Part of a small language model's weights: 4 heads of 32, 4261 steps.
Each number is 500 + 50 x the weight over its row's rms, rounded and kept within 0 to 999. Layers, rows and columns count from 0. Numbers have three digits each. The size before them is the row's rms in percent of the matrix's.

# layer 9 attention value, 128x128, rms 0.168, rows 43-127, columns 64-127
084:536529617482462481465471551460506431513493517536448475488397498476449448546460474527492494517464472385348435477501587513595545532516490463477545464462472564525513423519489395474475550474515471
086:562512466569488586498482533533492523447516559459478410483468452520545539498488551475588453512475501466505512490548511486456453442486445569561432504588413471504447599422490490476443556554486423
089:508535478507514546312536557485459523442578542461543483414623535459542480488453403451402476484473593516468426492437417468503504530475557507579492373538522503481515582507550577500583528501488511
096:496553452580518541524558576576554486451514523504416570497361520558498536406472473452504459562600423502461435537541492391472503468482441531425464488505524468580455529476496450491586476517610565
094:572472456479473562507503491488575546503530500451496441460489444483607501442515434511474506495516569477423521507460491392504518557430456533486470532490564440512509503555513415576431535421526582
084:452546453481513439457584500539462470581465490539436512603439555458515540425495434579543513490515436520562461450610460492569562507454474531393529460547421500462589488438471595483580515466436464
087:571462546489461408540520523476542552559500479449512505505551499507569455479538589488514526571546551480417518538544523547512512479465454481459477481465580429553660537563524526441533527556542561
075:467495538475503458475419501538546486460435510466421574520443434565515458459504537431491466533433553521546483467439469503541450481608515503486453472486557475511632534445585424489512467501570511
078:554506552483518455440475477490487427464455448561441489441467518456443428490587498516492523544560560595479494412554469491587453605489504525544481447552418571454487596597561418497545405499466525
084:503531561563469543492580522482535440443503445427480518485534427507526452465325477514551439446544590593481599503570504531534540576478518492553450536515595522445506414445489488379483561541460462
081:515451553391551485497481514452573453402507549440555508469485477605452472483415497489459416505431467400451406477504546530449447569462558482407478540515492568510469476544475537403512558436532507
085:517456521572578508567525490441575533558593398527511530608484507485519529400503466398457436524404442489471598529498481567504536425435517517502503500589421479440518589465476460494571621460527555
089:488514489497428568502491574687567488551516505456521597545460515478481500461510480533541509473527503428588387453538481472511468484505504420532420550503452427494540558564413553502518497521475480
095:442544451501494447506528513451475485557360501563447459364565546454432501466431587540516537495490590492456507511490484580544448488474467494523475486506524444582435436470550465560587484419396452
095:583569636496461469474498459486514546456463516489482570481470394475491513507466508565511581533537467474557411490475499515597407520497598504520404478476507518521528504569478533489385475476508597
089:492588436474563529457647557579505479484519502652504432465478521531447540499430532505427510569570466482551521430480607444510507484518474425532493463487479504553514462423501460495514485535649510
089:461555497488547437518476452554497534450481404511516533521496489503553534446426503526539648502530493484466451501554424531514487520486483387457610475548608530535519544588503411535577418559510461
085:610567453480503517479540525416474541520518542483457543517384499492477458402457495536575488423493519497437509469470461594475478514511487552507546519496534416497379468427481492613490492530606555
096:507495521424523473469526427476503527609432569488553513555573463457586502563500587561403515438488409537550490450492528539561526529496503424552463482596492455510550507383451575572572438444500445
087:591426564497533476474520537520486504545471499452453549390485495555517434441425462476465472496606496549369497378437503441441501475537374517500533513528532490490500433467497619490552471453475612
097:563535502508551496468454430588392553547500538472443438463546475520506446523516531448491512415468501560591484479446498506498495428514516496555589549525562470389469420370454489462597485489495462
083:526445459534499596397488552489499560527533532497500524594523478466504524493572515595456540468578428465488560622453561490521507526434623472522425443485548514404445480616493388411514548515451552
084:516596420405476449472575606505478476438551530508498558578512559453585474492458453502382488437515551548540454506446526539521570489485589591493536489438487525521425490582519532442463479560477494
083:446536490470511570561559502544554433468503506535511500523508486551555495428529471483605539484460509445530453445527564489516562531527665448457538601483541476505524488509516549525548467457545540
084:514432590547517529518430527396566523420527518540471505445502509502561562466611527433486508553543512537581541528562550556486521491521500575532440440503555505550483474534468541430509437619475576
087:566521507503516496469451500517503526433538511415526507533540460522502377442482490559512564590370449490467531549517515502497511475541494532518526493457461493513506598501467455556342504569487453
086:524485534577547526509500456403486519518569488586519523462513528400489502526543538519468512562538558435459461518534567448526554550461503605561517480420598528507559492450496498502561478562454569
086:428511441513420522450481480429473505540445465505400513502478547553465487418472505448528449559535402484544421506440481497476561505490453377568464470597378555511462495557441434503535411549490485
092:503644562462583519508512453520549512497476411445450462483488482484462528405510462524572583539469561438449508484501499541452554460583585417474422542578502492543430399480427510505514514468498514
089:504563519441419531496487510536602498479470441470370535454609551509508513571502497512438531548604469529525576616501551532529470446480493532464513593582491563490573477571474491449609455540501467
089:483491525482622522493476550586580399602528508472490484470494471460572511444506497510489468538446507460590527478449459496509568407520492500642443525506432516413521574468471520515489479478459520
090:562474473457534425502448444423493466487494583359434457532510507538439506483426469438597472525599530501545597393497493544581494538494538532488420415489515505465517482477501465504421531638510474
097:536563436600458538501473480541571503467575485543483461558503416471417526443533430486473534484476591520522525458476501539475515505618447538480508497487582551499388451492481514510466442526409576
096:405480508496511517520430388497426544491490537470525498479465488471464483541567511525500495437489491483461479503406553473468348434462495461539516497534530543512550466399480547507459588444426422
093:431518532473527481500552532477453539469472507481487479538575510606438461502581497509489430529464443546529431612470501507482525515565495480475484468498399431514531549520515522493525462378503450
104:519549447435427384576480465486524435448483484541530531492534519471638504509440457464534497567577460509475408568490519420574484567510386512430471479545533498584518505543541589527450528543569555
090:469521508502506485516505559610512594503511368616463524548495527508432479547479500486520517567414552568563542526594531515498474523504444467471522547562471618569490501559505467588565580455518448
091:471506486528462619486593552480526441500518559476496518562451520468427496467457412499478405498477525480497571491515547517544567506538433470485517536510506545421505529445448499460497471460484544
084:526534534475486416524434510554542529485541517525438467389574513444574522443522550565493440569483579477546470559523497517479515518483569414467534548424517504492565489522526468492488519591486533
098:521454525475454510510572583532493437458423474529576547567561459463480543626480499508472535435569418505462422497493478423574586576514489446482487508612512576625470529488433525533537475533525520
093:389512506469471428563533500515527502517528455491416540569496439444514556570573545420473580431550589531565505533422382570581492567582494525480525536413417481419518467456611551501512522508502551
091:465490504499503420484573531434553612518449522431557441494451480502411523522522561466501439480475438493506529544558566498479292466572495398543487493512462450448501444415535518554482545504467397
089:497477431502422357485481520454488527453444530449640426555479481521517489527587526473509573465400431475557473498516356420513502547537527433474537498483473538465599549462511483511586475464523511
083:401486429410503574519523476607525541566463467574529492558522516455423559506554521502577469463478550487525535559395459490510521508467507482479441474571502513533425556475432590506510474510540434
091:508530572535483545574590536502600468480426506503449533419492569437487505556493519425511523489511494536525547466499462581542580560477546546508410527609467558567502451526392457477578419491554485
098:519498503434509499544536554429566461489375458489514506462468476490477385572333455489572518522490564491548508481575484524456577568566592435541444572555519516500378462441549549574506479574513480
094:560517502513474564495537407464586460570409462608489590592501480439604490506475453532478412474412544541563544566437546496481489429454515556577488570476571532463533402466445496418510510582486533
095:463517471497519459449518441555573485408517556430505544550530536512573470475464492476606488498446481482442436452516528429519590538527610576464492410526540548471487524439630495584545493400598537
094:610602425414468445484480486503482495483472542543489554633472494538537511453432517458618473467442572554521409527565461431573480462622536491503506559498492546578420479538555545373490514515506528
104:476496463425482460475492548520629496505444465507508420595568475515596375545563522501507532401502497517530518548524508544545541505502615462518486455487476556513515460378549527491503561500597555
087:483482459377449440507498520549455512465523496425473502496477498553554529436545471502570481484529471554542519513539504500610473483521531363577451432458470449577518584493477546498418492452482464
090:470469484436523550457617585497599406492428504525544458512514483580534450472467534437467431489444548459558500456389415423539465508454556442542562502501479472535416509491486556508580516500580484
092:481472511543488469500519474534533585489469624563522451548548549413507562571539503493512525478489611524534435388445519512582549544430497629483467419540458424452541528528469437516462498449503595
087:512432427538570504433583586537442472552465476520538443488450418571527482466579518486464481510584422571587503559541474543404495514440525504482428560564467476534576563471481562510521512512512471
084:599513527497542515521482538463504468491512451486503493496488502466477517589474451421429489419489533441500599430525551430486543517512427591472500455515581511546601496549421487526507474498603511
086:517505525510450607503456561527395534521527511470502489533518615521450586453482455517534517497519483607456612466545546532478616525504516554419469498438478517598528469541473492554560526534551554
082:485488531492498538440534552352460444553541425553526507432619491527437485454379563470519446408538433425427531517452500508474471585504499523566515471547462410543480542567423513475573462532525545
085:524504457493520480470480532593558499453501530539596480493560476498494467413555378601506495450626446479418537528518456523556519560469465427517564486458520493448510561404529572527466484511551483
075:453525435466432524574515459426529500459536421551497515573523378523515447526461448514483569573486495618501535508456514562475514432485472429455572578508438620463480573547490444499481469591493501
079:490417561470571527529539553525520541403544458537490447441511503525498527433540616599511564491423549449551572521481447527455479469497598495591454555455501447515487496543533484567577601494553506
078:531483445520482437462498509429546515432414361515435524474518519523486568463583546491545471488458489578487418492455435570569482583586444480503467428514534538442485484585521511532513490426440449
083:435608582553584522484502491500433479488473457529470463524514468543492478502563449543428508520517429500498479556544508529602483533462521438555503505591562602505426473517583541427512454490539456
089:484468501575492505438476418486569495471481561541463496526555520450507471597517522550457543527408475532416497569505549532562417569486522485561507505519580529539536573422427490427449467565544455
077:512461410536540558457555528463614506481454470456483481544511478520448546502509431471517627549505488425492563494549553504512519481475530492484450536569573490478507554487431389468458532545529473
087:487497443488577465569522497470519480417532522468526491460410568510513576494516426504542440454402604520541403556427479490423477394537380438540393577542483445529433437542503614506492533522508506
101:431513463537462449415446606467487526473475480423496540577525556562567510535575547544557494542486500478539537480476455620468535449468526532489490492565405489539515556472531478482529527524562567
081:536365543538472519390505544385577495536532473441461478543525525498585481498465483462625457606480549462499570502523497541518499583468525518469469523454476448460510419542532504479526466569446454
083:501462537481582548506490482531475562436443463545455545434491540569469627486498610423482578502508509462532441500520486490449574558599497525486535470477483487458495525525467522458558501491579509
080:387496522569495545516446496493535436513516474483489472494516593472482586471490415395486445519531425406464502461453490441430532472382415549490533545507505462503567505543507511488439534559438530
083:496533566582539600550499525541447461448433510585525493518471476434473510496538424489507492386499587534510599429506515528452498450564532573501520394584519456490501467494498451511433504576569500
081:494486510615533514538492471589531463514510552499489501631476482512593437515584571479591500571575529461539462514520531565538486512510500427466431505492459499553602527499409542376582493520542515
077:415600464463479459490545431518381514467636446457490506545498496472501486470412523471473629480518554566510487504509417374527484560476466573444483461564476622535464457558457504545512543519475502
078:467496624509511547586466511500440483618499411477582510478570452468517460563473535497496458479537460579419506564569514530531548515560521416543469537446538495511607463466533562485436513568431503
092:469496529556459520458526484608424564519579512430421541590501468579483479543517454595459427487514559467468499532504522545423549550468502436468553546529419458477516582549430521445506492533590535
082:420427529431559507444478524508500587456528476507428461593417517443548534547539525608469529449527502504581567508488535555429460418517503497540507458581452493435462487559462502399530504468560529
075:526498523573453511491545503470511584488610421507486464437461457540524439557495551494505406479436446529476488458569497515466424510511409555508459542495555485477548512486443527472517519480441574
081:494535498553460514582548504461459512521561535531444537507534467516409461502518543418577515500520533482444526409448503494436466510592513538474576550481608567561476451495481567502454566491605457
079:456484489452497540524524483419457504525475418510582487511404553513517544498433421557490402554580542459464493486507473529460505425503491501582478490545512517464439495539517555581448464471560452
084:572613443531529520431420500447499565487585463501516503547493444546482491543528530530543452476515560479536470472471566590430538502538448505502476640468454549472584340566432482427552487503504491
080:526594464513565554503488508509524475545503481476489449492559480490500485549574528490448452638499464526471452446539456515497494419472453555429544543488510528545508478448422452567461437486469507
072:499417451416463501512524543475487479450427444520479481582482531501563531479418443522485618399443558488496459521485505487523494469455483580498519538479484489452509635486566573494515392449444505
083:443566522452612489561563472506612592511474535538573486448535481499517464607538469486505511545499373520457466515481547549502510516476514469494561492531472465485537474546516467576437491485514493
074:443525531457578502570388487519474493445504486514473503486492487530558454475433592550442577557526551557573531366607479558515565519532421514487455471572481472472503557545504491490550489419491572
074:541538553533513486570448487457461506541477516538531469497467552529475500449387549484465517441525481522502549536465431462522446484479512509374492574551522468537594456557565510422474575469531485
088:480466535514446492451415496486504568633456523516497498589519444456453580453499512472474449444508527423428546486535495567508482456461503489472523474546478487564478512563458376539588520560515541